Weights of a small GPT-style language model, trained from scratch on English Wikipedia.
Training: a variant of SOAP for these matrices, 225M tokens.
Each number is 128 + 24 x the weight over its row's rms, rounded and kept within 0 to 255. Layers, rows and columns count from 0. Numbers have three digits each. The size before them is the row's rms in percent of the matrix's.

# layer 4 MLP down (transposed), 1024x256, rms 0.143, rows 274-328, columns 0-127
100:174112166126106146172117089122139082124112110143134094094142095106056087140165133115129097109135119115162135129099134080137114114105132167113134155155114124103085134142148089121121076138129181118127142137119148116090149139152107119177130070116122109131124159146103147120132108130157169131159169143173124153064162125125129148171149145159170127147116131142139149112147110145103165130103
106:117142127094147165150188146058111135123067142144104101108122120148097080089103155121122140142124151141113125123104094127094119125104153142117123121127112148113158117129106073152107119125142072142139124085129112143112140112138113088169146123125111116114138167133066165136114158088126155102094142134104124124116146125118165054109137119123111108111108134138158134110125128106100130132154
101:102170121037120153108119139147149127118109102153135159105121130129144108100154131152168103145146179107154118111134162164129136088091142082138106129125142127123163137108174147142114124101132131117117114126142108113141097114119135143085134125098123113111136165142142094104106161132157131152073140115112091114093171151126155147117100137111150115123123112133144147102112137124141135130151
096:116146127117135143099180148113100097128105156106136121133152124136123161110112120150092149127129078109136148146097120100145123146095138107140136137148134142084127081092099129121108112185151130150160149148137073143175087110126113125134074134176126095110094126151136164131208153172137121111140187107119119144141131091113173154145134153153138141152111138141124132123158108112123121105131
103:167129085124157145135113128143145121134125097101112101079178123121141113128145114101120146182134125167104132097129119171171145101142141119103078147139152153133123166167106130116128147132120107124114153133098156149136113167132103118134121133125074130139130107092175080145152119138146151127131163163157121138091182096127150129130118108126170111104126060133189121128114176104117141154096
095:089152113120138079147135127166108114126146127079153124157112113142171130137121138124109153128120120091156153128159117101132123154148130118156107123118164159113137122177153143104166087096169130165132149165111136118144146116146117142135122106163110095161132213155161142096117166131114111167151148106157125145136130135119152103137107129142109073104132110095110143102140182137131105120169
090:111128123138156110131151166112099162088135137115129161151143157179125107131145141134142181140148129118151127107089112151125101115149156147119124104131156102105114141139148124107088157151112121124158113130156117127164116145145156158143155123114134139110156169131132092179137137151135121097112113117160144150110088132143103176125150154120102136111130138139130138139104108099111178132172
092:152181185163134120118121108121104128136162109112122122125119104161083135131128138054137142145139133091112109108123144104120114079128139139134131142155161124161110100116124142121099149097118116127109156101110112154100146116120106098127118118120150129177154179103132135135131123191136123138112123136148117110150120149176147106104088125101095108135161159078095128109121125156124125136145
102:167148131098143141169144149111168133131116146086085126097111175142123061138111120119140116151144096161133133117149126102084106139143144146150126114142119088086131166165085164147144145105121113088151185149153124102081140108103139109105181068124165131155092136120156145141112127129095135166164142150128126154158145128104106125098142155129171106139129141106135106108123141138132116090122
098:136117129161132142114162183147192072096131143117139153109167131141090151121101105141126148121098129112139134120147125135188124143139167147148152118099134119085104164113126129140100138156107147111137125099139144107162175159120117087169130103096132087138176116092173114113136111148124131147152151152090125076137117136142137141112108131177152142141112129116138131101130143141123127129123
096:127130114127107081149126113132122136179148162086123168130193157129125119086161148136137100111095103115155100093112113121151133143134109105116125149166155155121120164131112080117156095128105099136121076088098135151155131192134076099158131124120133136137148096108113081135128136146116150113154160132136136099129146084110155077119121143145163105142116102117160142162116121133128142122127
109:136125111123134142145108163123100136146142165109124142167142172178063104141135162120162115141175160140117106118148121138116095080155109121139123150135133109098159167080136108114130101125131102184150168101136090109103149130137103126138103132200115125139118134206111168170118122146118087130125159118114156145133118132099122094137128128141122093110090107090112152093119119106117148135095
104:154123126104092100070096130060112131116113146122116120147125134109126138114089134148153160131104130156097111094131138113152136140090121147105130170107066132112120123138106136134164132165146124137160128140108146152119125134159106113155121202159162109160159116140102125092132112090143118122129130109173142134110114118165094117110121110138113125135110167127112120099125107091108118139088
100:150139174146139116171111121109131149136182109122128155085146108119098183135116129114142111124119120133136141142123141122134114171147124126131103133096151088115126134142152160129128145127146167127161149153131099118145116182115150122149106141112113096115120127110125114064127164170118112136134109147127118087149105110149193097121110140155154143134125124141151127134162085113087113172158
090:110118127147084133166107143091129136135128129105125110116092122119069106135109105065175132082071150134121117172187117130128129147109158124094139116123157135115124144110130128145134095131123095152165145108153136095130133149138132095163132093085111121110098145141148136121086101114138148128134122145134145114122129126119140101160136104141114118087093155119126135101106116138113165101146
095:139116132102101129154127119131128113178109139123114172070159103124155110117126105117121145165094111149124143116114112134106150147131130118160152124100129111066166149167143145137098144128160097091133113128094162125099146134117111116126135123126111138157087138107113139141084158122120218129136100140121150157146149139164131159150121122114153165127120115123165141074131142157125149086132
095:079133090157102120156119088102129096109108101163121132135094088109165134117116107147108141135116123160119112130141148132096128119167169135168129103068111111090125170109138140129107124138113095128133125127123143150145114153125156169118133125118180130142111192155110101193193131142093162088155126143140134144154189134141156158138111116090128140149101133162140168110127128089141148101129
097:116139056122153078137131135116135107132115128118134168153161138144137120122104119107124143120124093152091086118094118125151131085134131147116145109148145102115110095129114154136145123131108122156141121141116127103093146179127156158161102143126121111141120088103118090153029160132120094063155116157137097140128126133169151126120123103133124107098164150117098114162110135131141160105172
099:098143181141131144158094141110139113095147147130116160099118103119095110102141133150099139088068117083090109151146113088112066130157105095141112124118185133138089111129162125147091132118130116128127162152153093132131133105112141118109091083116130134155132172116173109141118157090142120107130090111127032121138143155153134130114113150087161173149141123133133114121117152137132126123093
106:111139170145112122093103099168132098071138109159163147141130133164115146157155167146116124141110183123118175167120114148152119144116107098143128135148116111149150155148153166150153124107115107142146147175102099147097149105187178104140090099180136152096064121143168144123154100071105125113174148116092136128116108116143139145126106149146080138164125116134096147111135120123166119150127
113:154089112118087154137151085088123110113091113115118119081149167128074150173127130112119134123146106149119134134117122113168107096159153149115113129143126088125132149138096081103112137116092059141125146119109163144119095130090191113153106152162114133115139108135145150107124117096140094079132117117113117168097151134160154144127112098149125137134092115135150115141143110088132103131098
098:119122150148130180131130126128157113129166162122147105153112101158141080148129155123146118117127125136130105117108155107149170156121135117162177160175119128158099149083128141162103137128150108132138161098114127149106136120136120100151125108172090163129146141139121111113085145145103148158149105144095137107152110131126132152118136087178107106107123133146081125148116135131127140112137
102:117096086166112126160107140111127136170133121097137101153124120121131139158125131141128144141116102112126089113139122163121154115124136094180150164154190143141117111151110115136134116113139132113089132154133121124112137127146168125095082117086158098109150119157105107113117122142081130115118143122143101153160130161162102143147120139150139165125123114115100097096128099138154097135084
097:076142103137118170060119128107122137101198111114187137131156092139136167160133163132124125110121149140170161122157142146101116115154113136122155123133150117086143124147138168169088129128146128110129120094092137111142097152099143167158136139141137135137148138138133106165152109089144111133132116143120121109114152118114111139106137117111151164061150122098169135122158096115124141114141
101:103145132129181133135177149129116133142098124116111144138160150143107085168116108111125136135125161132137123098114162082076114143144077158127109150116115161122122101139123137141109145139123116116149092101112146095170087186114141136109136196119125107138161110110150145100156164140136137133123145131112127101144151115141140102151099187152181168112113115114159157121140136140106137094165
096:148112180107127097152134150129135134151130100150097096081064172101166167131107147108136154145122136146089105167142134087125107116130104168116139113171191142144117143137128138153122109183116113187154134117151111128173115169149098153124145154152108122115138135118124140154105133140119110083138108147090124120103125147124143170119082119153123093103125101134138141135090138130115133130098
102:133148148189123091116114096102104115127116122099146108127121121113130111088128161114142025112127088100126114075108160100147149158161121101075149094127131120138156164123107132136161130136120127111148172143135071114162124125134110134169142112148151148192114148121126094111144103098140136110120185143161130125124157118141079117136140104135131193157105141125102148096097123126184159116128
103:176149121105139119119205124049117118134189152141107158136121121127150155143129147094103162129125082114117112099125137115123113152135167113190130133152084107064192087131140119115155126166101124133117097117173142156128121087053151143119133125103091161113134128121120129110129137123133140159142112146156125181090127132108129137141122096128126104122167104094090126120123092096140119123104
106:134148085131153156129166159149098164114127139160136134100160134158122099124167116135132174141118154150094131094134098179106119158107148142137154117133083141080103167092118096137143124134114106089089115151147115072171161174123117116148090146093133107151132083120102093111157139157138106125118130121131122130109121152144121158127118135143085059117110118162129134134194097154095073157111
109:107095056152118164124158102145088049171181134133095136106128166101095157110141111103145162119160122122111089119075166110134129111117134147138155135150129144122111135089132113095177102114143110146168136124143113126149125164129143114125139170113101126130174132100095135134134147119112104155108130110107170126149128102139186130105132085112150115141149099148117121131178133135119143120117
099:138152166126142091131139134105107105092121113070126125100149084176147079090105158130127085103109150129171153125115154123092146131167136143127161162169104099111148109168143168097131091169131165114142135113126180113096099115088129096190099143134117127143125169126139138122169147131121089086122124074129134139138151122119113104165116111158108136111117105100140105133134154128108139178130
104:157131129160110159147074134128120138116136165141121105125085142123116100131121140080084120149119109107136133101166120134128119125117120190116105145106114164104151142124140152116110119155143138089090142138135160079166154132120098144142156120124129199143099123152121128116117121079073140166157129107127141115099139106166096109115116076137091149111106165126161131117098103122148107163117
099:133156107128197167136109123156145105150127114113090131154141124142119070163117159159163148134108175153108101095161131081142123133135127146116106117109112132114156110156086154137176113107154084106115123125131123102120109132124082151100148143144163098122104119140156131127143135121071146105162121114135121120133111148112134137127139141135148101148180138104174115126144104149115163159129
106:120141103096067105127129183138112121108108100123172165127129134098081129133109127118132172154154134126125139166112076141088129137121153087146078162079134148137151123128154171117135120130140122175112147112115087194116087113112112138108122122135143121134128139127128139135085147165155183115135119155124114153136095132109136128173102100151074098124148166120117129131136121097125131153170
099:122124086089152143163146111116086168140200119138110146147144111132145087089096157132143097115137112120133076130127142126139154105144105149180154124137155102115141141095179072168112106125139099124132139125137119088152154100122118134163107154118111134131125132093142078134136118136091123139133089165112105156140098138177123147075144111131141107129151103147118146127128125113126088138107
098:112160120118107134130110136128074124122141152130130155140128130147144086168162141127129152094097157092106139150152107158135121148105156086144131120106157171112140159141150161127148128115106090152114127134131156159115194125125119157141086188146129147124129149131140202160111146148126108146106129120086107070143153164139118139112125133115108094127108132116132143142103126192129099154172
102:158125140123075089126135124157086098103192128108103144114161140111108157123090147098155126152112123147146122140093147151152173132129174080150126124128131135138120160134164149116144116137114107140134125135069149144108108146155149161122131139132147160149191144140108158149121118113174107123127097114125157099099138157108133157143144105108127146125137144118134110128090131156132113084105
096:117124182167159127158133131114117144124111131161168139108139133155128122131130140151066139103104122122121125190114144095147136185145135126173126090129134158083100127139098128110162098125201132105140130176106122145107117123125128122153100111116086111148137151160166165094156106146110122104106148153124122161140121123089155106127138124132108116135150138114144074141102108137160095114158
099:174120103138119131155112132144142127129145147173122106148093110118150084126135119142130062119101126141151114130103101115111133133124121205130154097143126132108140129122119173103172115119093122156141096095102142115137102110141159114129116129162105113137109114097143169101113108136117148095140182111130158136141133125140132102174121147154145085120100126124171154159137124149113144110107
094:139160130138142120131132131154139130134141142134121164146151128148103142122160110195097191142096150110135118135137127198140112137139110120141160171138153122094166138116135161125137205102136105127121143129136125120154136122148147128110141158118134154116094125040124129132144113159147115179156130127159079121115108118137125146084104142175112128087160150160130161092166097136122129098128
097:164113113115145119140140079166105123082126118121132104125133140146138108125178113131092161105140136110130145157154115124175159162105192095126100101147126112150157128160117122124157100137122121111171171157136119099143079120126154149172134107140137128147147155107134100147165125138109118061109132142067115100156140138150161164144145136113139099114131124137125166124139157136162136117132
100:132124147097116106144109137125116138102124121169141153147089133125173128091131084090147113138179142128149107135119178117083078059122138135137146121115152107151120116125118156120175122112154115100142087145127087134109110175097141124138122127101104119123165138168108147128110096075138175166124122157119148144144151098115118115129079110160128101141084144092112135106129171109150098113127
097:121106125160138104141140140087133114124111163157126156120121095154205111098132152141114149146109148097121125166132119127161091125150146128138116157113112104144069110139169137101146109147161137121153137143123121120141175150125107152090180136124119150146109169125123152130148127080113124135127110128132129127130157119145109093111132071133116094125104170142103131133090109147138086104147
099:128107110164110121148141133162140141142114133126132137110133138149140097177175127197126103116110142143133104117099138175151143097128102162122105115123123153120152139093129130126074117137124096178083126123093072085116077153132159114123154089154164133111176166115158113134098140103116140155147181132162122127135114134129129141135120077145122123132159121166090143147153168123095146139134
098:112159084148131129121115078187175114107145146080107126107106149144115157121080114122115129172124103147126134094174139158104139181133119134148124167099162122151114120076173197125119168156144129160120139135140121158133113099139108186168106153117126122093166102122100121085085148127133139135106100150150158087084119128135109105140109117095125129098127105136153144116110136166122141149064
098:120133118139109147090134138087122098137097131136097137108121146124090090099097143136174132116103142163186118132089147106158079087136142135076122129146161083103091109077135147099116151140150104088121102126183085117130081124109128130128136069124118119134132162078146112211094150141161125111107107109108128123100137121146132144107125132131132136116119115124104147133073092130120167104123
095:131125126146090158106126113107117139109139133124123161118129131125136142191160120103146137108098150128133095136081109118113152092143121111125130119141139120151119119143142180095135121143162138166106141133082136134133145168149145117108151113127152131100130110093124093204111101122128140076135120137116107135104167117190149119140090147120081162130176161133118115143120168157135085160118
101:152145105129101107116145122178101125131167111119119128126142100185149144151126146119081141110110151132147138092140121192125131136105131086157116136110159166161101103149136127128148089141095106113111122136107092104145123118130173089186148155094128104132104133149102116131074094112086117141124135158105128111103135109145108162146125104151082129116140129171164113079146143097124111112129
101:113085101117086157101115116157147131132141140135121110159107084088155109106143129117142150113133158125133124129131115120133142114155118101115148073144126154183135106120159149140108128146103141129134144106124131136157170140130131083146158115148115134130154135113118094095132149107098092136133122130106163125128162145105121137107108174104150112113191108175122131185106145160120123113147
102:162150150108130093136189110155153108203157108095091166133188136125076145142146169126112104071111185119125129098127121147108167179128140094168134140122158114107154133124127138147082139141154154144153110139136125158142161135116107182115091126122124115124133149111102136119124147104149129102176118174117183111147114128134173137132147139144138089112092130125134130117159112119135111167128
101:140106149142117130110088101135109103105144137132110151073097135165146116111096128131173126112112128150131096104085138100178126103106129103118117121098109143077149118137088183093128172149117125143104129169068113163124152113142167181101150149111163099128106123139115129128164138130155108117082114168111120150138154145098138126172126121116140144144102102164152150101102190108137122112112
098:169146140111152153152163111156117092112099131174157078155186148157108133123122119131131142101108107131176132106121103105126117138114102168179180161165104137140126107109160098150102141124143134129160186112136165135159138104110103093100153124181108124134149155112131100118153098113113139108130153143124126108116106129088153090152123173126140106098151111138154081158069134114148195148133
102:119139127106153101135092149102112145150100103111134163126130144143132133100161146145089120120116085126094098104158142117148149126121082148076105144109166133129151161155198071162120102184128127151110106133154101132162095120094145155122166108120113124128089121156116140093134105126121112099119120081123111155094129159160115154138164165123127097127117149157126086100169070163162104104080
100:115101106120136156128150121075134109137158144140114117107160165123155120165145125112137154161135111154129118110142134104135125167120135151137069121161136125116141108117161071169124134117153065143127120107106157077160196119154122143120115151122131091124100107122107081094105145141116135163139175171173164125138150093113118101177175158137123105101111127118136140142076102161093083152126
097:173164135122107106118112101121146145123153187096169131118072131133166152111080140098093150096150126097091121137138159100124102144098145175135118112126152137116068128098112116120121144120107103164133122091138171111129098132135142154139107147092165141180115104152101153108076129128119123138113157113145129091109116141115106134118166169160130155136137117099126161148137111147102187120128
# layer 4 MLP up, 1024x256, rms 0.153, rows 275-328, columns 0-127
100:144121155161109152084161114146147155139122131149122149155104105107158110163079167127145126140147121181175135148158133152108112101106151133093115150113137106137105097124110141141086094137100090123104146150115130092116108117124150101149138104109182141115163101124147118133120141161115137151153114109143192105184120139103148141106118131135118088096098111164126112138155136111145137148122
099:110131137141118133114157136127118144100093178113150174078099069125113158087082130106135116141131108163097095119145165135146104135118129142173146123169041136122102123186135133105118143154119112138147163153126109102137102142142134120133147150189153130079110138115129138141171100102114117155113116110122125126118173083111141099102149132153129110100137088154164123152111142105117131096084
096:180168126130094109126100145132113128129136135124124130103156175109101112097149162117162141156141120174104113150108152094150098119146077144093119127137135130103111145110094123107138143140143101084120180113085114101094142150139170128091145113099124122165140165098138132112137097113106129143128115101157165099081111151105140128144126100127141102136136141134103169170137178122093131126157
105:136147153115107161181116088139148175099084176141107114150118173114126148110122153148122127134156141100122121114116085131138161137111098101127114124153168125148123128123101151124159122110121129139151122142130129158157139154173133159101096118107155106176149119151130119129105116160184084150183130135100141129143110107114103123129111112132152142071140138160153148178159098114127147115159
108:144121134142120127133074143109135164133148140181138195128163135116151142135140122118126123118117129133086120144071124174149129126147125152136127099128085106115125100136105123102078147146116123111132111162060107123127098156101144098104130131136116168126113080124147155153194126146147165110120125121144078143141137144115127142077147143096146152153127178130112142176070132115096077121131
093:109166123110103105143136117128096127140167074109128088088132166130128139095138117133150136084130128133130114140113086084140145079103134173149118115134145099139114165132173126138117155119153131123129094145147099096154116121116140139098194154117096150090184087126138136136159078151136125143103121137152134134094145140104122119139136128140115144141221137141117145111129130118105122141127
092:122146118113168100144152127140128136136096135110126143146173134107170125133140066136077125128152136126091119161137121168129157144136145102119151157125102117138109121185112099132159168129159166157134112076134110140125117138108113126110105136089100090132157160101107142101134106148125151161154143106084140142112167107102077156138092121122098154149139161134144100088181106149084140152150
114:136094149126133119128084096115125095080115132110146084107094152115129111154126125125134148097160133149121160128143149088143147144135111169139116126144127115132158149108099123129114097125128140109110095148152173111091134132114141181107099112112137149127106109155117120137134144123110116126119122074117117133147136099175079133122139108147134111134114151175170099092128140184174124149181
098:098126108128128179102143130151152147157144110110149129092186122106100112121104148121128141107133115171137138155067142150129141111107102075155135125137157116115077138105130129158136137130131168096145126170111128126105093131194107118140136116115135113098129128175121126097123121138168161169094121091131106068133114128121106107162120126111140132165132132122107158112211131116122132183130
106:064150144150112159099162114168170137139112102165111146158120148098107115131120106148189094144131139142172152125097130146133111115121137170098120108143124106143143108182135094106148066121158115153115201105114126158107122076154132159126156148160128136114159163132122117102173144098130111150107161098136118158090137131137093124146182157127137084129151151138082113108129160168111100127127
108:111149122171103168151135142109094133141170074116097136152118157123137136114149128111113124152095081126099118129143087136081126125094153106112122119118128165146106097109127131135140190123157117132121114157129166132175112155128149120161094110117117129144150096153139112139125098098082100135111187102171145130146158147144118171097105107149090114139121144150117093080132174181151098084146
104:133163123098144098127091123126154137121149132104118106117138151153148114125111139160170091117088125115143123136162172164152151123136106072151121147132058151121130138119124134168160136165099145097144095104141120134113160183140122090148072120121154102130097144115135141123110132130146181109138168118150145135165062173124147124147136128135125136102131131114067173086109143130101168149121
097:120137108120114089115153103109137155180125129125176113088102129145158079160148111124087131142107144119124132149139130146107141066117084122127145127146125120160113105134134143150099113136091101129125114124116101135133152114161128094116160140129101116183107107148086147089135106108115143135152157151137150120114115150130135162133153142143150151107111143107110173165162105118176142164104
090:087147117145135126117088127111108147121101114151123094155107115118132110114147146172123116154107138110083108126121134101117155147130097134146184151151125112134133089117106148138168164154130125086100100162111116194171116135095115112082114110145182162103077145077096129137142124133140128127133163157145146142082121118104122128118137129103109080123131090128137113134115152102133098150120
109:105144128132131121118133138097096110153143145135129129143093134143095118127094139072137130079091127132154117176140096126160074119138130152103141113138119141131142102123102140135131115126132132115137171139132135106102090126152156098112105088142117132154134113169117129137148135147142139113108081165121161163120115142155148142102131111119102110094143138140142118120106138131117152096146
094:115111120125127101092123087198132135170134141145144117151140131127123142097094117115123128104122117107125149169147143097159156122141123152135127068140158149168151133148110078128105148158117163147129159111132143143148121159105102166096150127107093128110135159135132105124095142109162131131109141128100119089115121096134139142083137089095154155155103138117160091118163149135133110119096
099:124104163116134153143098125110111120126108083136127125141089145145103171087160144133165118095160147097123047158132129165083119119127135158101131113111093141176086129101177120126143105119122141135100127115150124115153113075092165110071119117165104125117110130127149148143161107121094127113117176130159131121126139147130177099108154149139115121144113117144113158138144120123117106161142
096:154162121115163110111106139093086155161124144110114114142127163127093119154115142157134139111125172067090054119138138168148135137092160138175145163117109109144119107149140172132097132111130155124172102135134107093129160139214114107135160129120096103091106103176149101134057131149131116145099130116134130148132121137098161116143111136143111118127156147151171136131154113101100112099150
103:123162095154179141103128119144174122134164109156165093140111136114095136089144131161139102164125134101154112161090106114147107119170114116168087099143093187131120135137139111137135150171140181133096130130159166122169118162124160131104158136111075121046139139162166117120145085153130116173082141097160110147121132167128109153089129122134113112141123148149186100116092120122160128131107
101:124143135128136133099100067156099127101079143102148130120173129145125133134129141101083127153135123169129123152107102126139117100142166140128161128119154134096112122124110091127112180160117149131144170081193155132150102107119135160125190120193125134135129126136129100142133126117100096113090114085160147117100114131124110104157151113109148143112187110133154169169164085129123134150171
105:115140115140181205112149128161129127116103157150096094133085089127148133129123179122172143113125093125134138158153122094115107157120114112172146144177156092100138101144118149154117158138170134103125159148100131107135096146162136096138091175109128126147150116137123136152121107124079153180092098121136119140112164121137140127166076119110113150109125133154118124133140081146140121116153
100:127075134108114121103109130136136089126101107156149101120150111123126134155106171118145106140164127124149159119115140135138131147165147158134115119123110092139129131129155179089147109104138146078147144157133084130130125121143145142151193150145096105124150135077142131139136139107112094086126116122165137100131103084170172138121128168142172112145160122136105148141122176177137135132146
098:137147129141094115128139085138129110162062156156182099088118133123159120174110139140147130104124116133116149123096101104098134125113168109147097154137105153120096123134158120146104127134120153112089115108124106120125167141143135075118096133161148127118159130147130131136116125136151122134155160116121176123141116159096118168121085109117116160166127115174102143114178134120113134121124
106:122149148139117079140093162148134116148146168136132178150116144156131127124124174143120150134124144126064118134128106122124123099151098194108128139109140131104158117097149139134140138108136130151091097140097131124122127109149114150148133098073092111108112139129143098075100139144101112090115123138160160120126158136149140132123123137131148131075133146149145160077147063107143089132098
098:128132162121105100165149130174119146114104179140177139121173150134158120155131114144143107115137130107109095111119128110122126129159103127103154114136087124120122110154118164138118142143177148137202133127142125133145126141108149131108152149058116120118138094106153111116143131156136120141082126108132116138108129114136148151137131171123129155111119152109145129138140152096140128118116
096:130089124136138122131105109080173154118075161151129140123137134147130118123120119114122157121165112134176113125123114123125124162128156157131114139099127138126104203097125175168095140136141155140126115146184126129147140120109107145132101145112134104121162113179120102136121129093147130111103086120147133141134090129131103122095129144161135110111108139127136154096149131130129133161134
096:119127129172162129127136093140163147127157152105138139133177117100130130107145047111116174066133168163151104148139178157161124099114090124133116118110124132110106089124101074076168167143114103160088147143112130125111144157130113135172100079189167125141120098121119120128155103159131115116117122132121033134096111124083126119124108104107123122163155131118141138106127090149138098149117
101:093114148163123144143148159161103123123119112169177105146152136107098133124138146124136141111166112130147133097120156147140101139128115141153150105084068120165139136130090105126116109113134120138156111150132122145134138153151150100097126116148155123110131089157114131169131105126090150151172141144137144156115108102141140095145109121124154122098166058136120117110120138152118085152146
104:139128151135127132094156142136136152148162133129131124137123125078157121111152146109130111148170115111100124135125091140114141166115114110158153170112085117141098113127133102165118143097125127134123068128125073087130126110124142065132129116139146125104053114132147148200154167123133148124099135126125146109111122139100140146120128118159131157114122111129119125124135117117119133099155
104:127091115121146128162130144113123115121099145151171109110130099154119149135126087166136120124145162120151187142153100083139064089145101122115130113135120151058134132147181089127162092119107071134128121128146121168138122119135165087124130139126116140104131126113123135111120114129157159126135125113163114128155113127098131140139079159114108096136137128105126177157169113106144131136153
098:137115143160124145093099156088144115131142105153106124118157150093138112139167190098140137146125127162139114121112143151129100104145119146134117132072138136135128169084115090133131086152146157167153107107121148164101106109131134153105170140143162127148139130122167137147099089117132114126128135158128126138144138124102148149149118156137204102104097121131133121144140133158139138143130
092:142126116125096099140154123105131109080155138102104130114118124132177141124159090136143117163139099071169160130117114185142106108089118125112149151164166101165167118116099127131128125146091130107127143095144122153097156133134099167167141148128150111100128125173108104121117095098115190103142115128150162128133129111127168136119114129146146120129120150118121166097125103108099125114109
108:153077166100126114140151115116151121095119126160180112113129093110093132108097104152091111118154102093090121142113125124117136116103138125151096141111104146166132110146121111126122158130128123147119139130171129178128117127116066148099111151134151150138161169137140137150097160129136193137141107153134109166107155134136142105105131099195123093109131161124183118175159124146081100134110
102:082140143143100086129114118165135125177122154129142146111145122156107129132160152190184155122166148132158145125098101125139133140121122159128132130136105128152143127124114159150100113094139114110130110108124145143102105140112137156112133103196138127150101124159124114147106130125168129098142134096094157112110133042075164152116122151143178120077116131124137111123144097158162124129150
096:152124134133139082136125108090152121128117136121132140151128127085117107101123095133114138177077135091123116128143128125146125139115085129157118176102153152139109094139163131140088150154148145158150117139097110141158087159093150126151162106136135128102111158095129145114115119150144120143135145132139156151131133147124141150094179137153148130094125141095153124149130085124116119067111
101:136101116090110096118090111163123117123093148126126116128123122119120138123107171123157104156118102122134157150132097148115155109145120111130134139083156113155142136117139178138141171098121112124174102163090121133164149147124130142155108135150093186096125147065155117176125140124107181170115149119158145116120126115175162101157136103115103134138134149159146132083137168094095119091096
092:140087113068113136096126088179141155128120134138114119165158151104131142123112171124139113120127088099094105084144123133108116100113088107121106192122165123172143093105127099128117164146108157092125120115100131160140095135136125116150140133117169149129148105121147140145134164123124119113132146125142135089083164167149115137126105139097142163158111084117116153130119158122116120120180
095:111115122111131127121129135156098141111135150165128103121132101123149150062119098156140116158165142129142162136105117142127134134142117132123125132120077129154108151116103100149180148158136096184081112137138159108089105130085158109137108119118133200150125128108152126119165137102121144116178097088112131124159139134139115090088135142107176099155134127126142166130076109149071134099107
101:142145158100077100154126135172141109147125099119152142148098116163124120147136131120115150143126092161104162141155157121126114108110111138113142103134101104155127130145138167109149064146061104117139135099132124155184089131141144116154070124107144124136118115144145085159166166132100110139147119144153159134106134150102148162144125117076165136118120123109137108163109121157141151149140
099:129118122177080174129149161131125123130114125167125117148136184156131126102114144101094114121107114172139149107118115160114078122134095140158127141126120108167145158104118122174152123091168108137071080104136138130115169134143141131116114110118142136104101105138137171106137124127111131087151111132116140102150137125111101127123134155098135135160113152148126130135135114120138114122116
093:159096132111095114135132151146093177176092161134106130123144119092118111150143094108137121122132118139150114118129165115120129132150130127126176087144115113125111138136083122136133123135125136156137111107118146142159147149108095109144124164162132139158061115178119129115125086137144121135175134132155145140118091123137064120128158125158061135105107104134135109160170092135094105174162
096:131102134094144156111193126126117105133134157114135101121106164120112130152090152111131145137119114117092139130109117098146102129139132099137167119147139123139097132171103119107114122121160152130171108109150149103115131103118131085097133105147093109074128129093097144132127097166126158127145126153160131137102172112113134116137152129141215147099160167143077106137167103133109114145116
092:149122161153125098135089122152102107183130137122132130109110121123118124108148129092110172167118137132157145138120139146139114103120097122110144129134109128174139114154150091138052103103142138147133111132149103154123131132132133095155128127172106129130107149153151122114177121159111140115173118153079104134154180138156104148130132157137145100102166116128106151138131112135112137160127
099:132125157125129108125134141101137137141102118159106137177143099114116095114102170132096129077134173129103124157091111121169117064125103124117133166135114159099151131118088133124142096124127145123121136124109161102161118123104136162128156128109130143156147172142140107124182134131123142171116143099132148091104113153124137158130165110161137132063150152142134127141145108092123157151143
098:111159115134132126160127140123138179108155141201138120129088082123132164129107081125107102116124142080119141096109095127074164144176117098140086105097150120132115140117132105142165111093127139106100142120118135101144140100135110121149157135165110126095101137162095124089171106097102111134118140135148094123145141127091104162114078141132134097128134091131138109110141149147075090117173
091:117134090156115102090146153116131127155089170135150109114147135162094134110192160116126146169140109085173184099116103105122163157144118109127114120132149097116147144108142123081085100132062069134142117134124117151138148143095128145126120161121090143125120132113127143077141128090124137130178134165130064120113083179119101099129079133136114163121149110121161143137110126134081117126130
111:112131164129172164154135155129118139096108107119108164102149108130139152112064167094140155099151130108142063107149112103196139160123188138121125113174107137118162127127149124140132126098105117154150091132118130142115098147122112159094102094128125140107156121130143130091104122100143127130129092145129117154148074124165143099151179154145128128126108137110131098132126135151126143148123
095:154136108126156119119139133069123113165144120092118114101163169175144189139152141181122096112102117149142142121085124131124142104139105117082114136140141092123120133124083156080100155126134138148123110141060120100163124143122149078141109121099151144127145181134144131139119140134130147150171138138128147144123113120095146105095144130158204115162159174107162116075150160114100151175118
102:097148102154131137137134122085149121099126151106208105152116110151112127115153126140125124131111101157110098133143187110159122102141113128140135157135145136131120154119095135142113142112124093150120092064147176088114133142107167121124136153128139134108103100099085089119114130117123074148141137161140090151095094117152114122121114154112118161148125121140126152123132093180079135120089
096:171153147147146129135114112089126194111097088110118101098159131064106143118091121122160122163098137139112120165115201094156186116097141152139109082105127168134142149142109115187112078107147159140125122094096135160109149106150120144096174119054122119139127097096106140123155150118113168134130119117120119147131061116129077139117142141136109155107131138129090129110116101134135097131120
111:138088136138130108108112155122149147154149107109137158134090128142177128104131148098080163155167159145118116169153136109131105095138100124120130139114089096115138164141154134151128156154182108107052136129120106140140145125134141144125151126125140135168128099142124096118139118199148151142094130155104132096153144173136105155087097067130123141135116116131094161120157112140119143145140
098:153107156142094181126133114128110110139167085087138146127122117101107132123104099119106103141116106163097154157123136136143081130122134131157083047145143083109147126142147116089144095133167129128093101129106157131110145158172118130149136123102097177126131154120139125117144131143162135140146135138100156114140129140103165137130147100075171134105093124143140120115121099134146147157115
098:138177165147121108156117080167107113090093135157137140099115094165099110076142159128072093135119126149145120144114145110148151078133119130106102119134074134102094159084155138121110145131139103121150159121104131111117088121142094108140090123166125172151181161137125119109156189168131144106119080121111125140108105152111159157160116117128122141150092102132126145137111157115148142107061
095:104086160093100104091124117089147141119114089154138123113220109143157112105166151118139102159126111112143131140136132142159131122151112145155129095123149144159111114144149165107108131153158131105098107087143145116123130128139147121103075113132147107117082120155107133177144173157114128135149155132104101133150148132120128135133131071107093129106106160131160136139168106110174098139098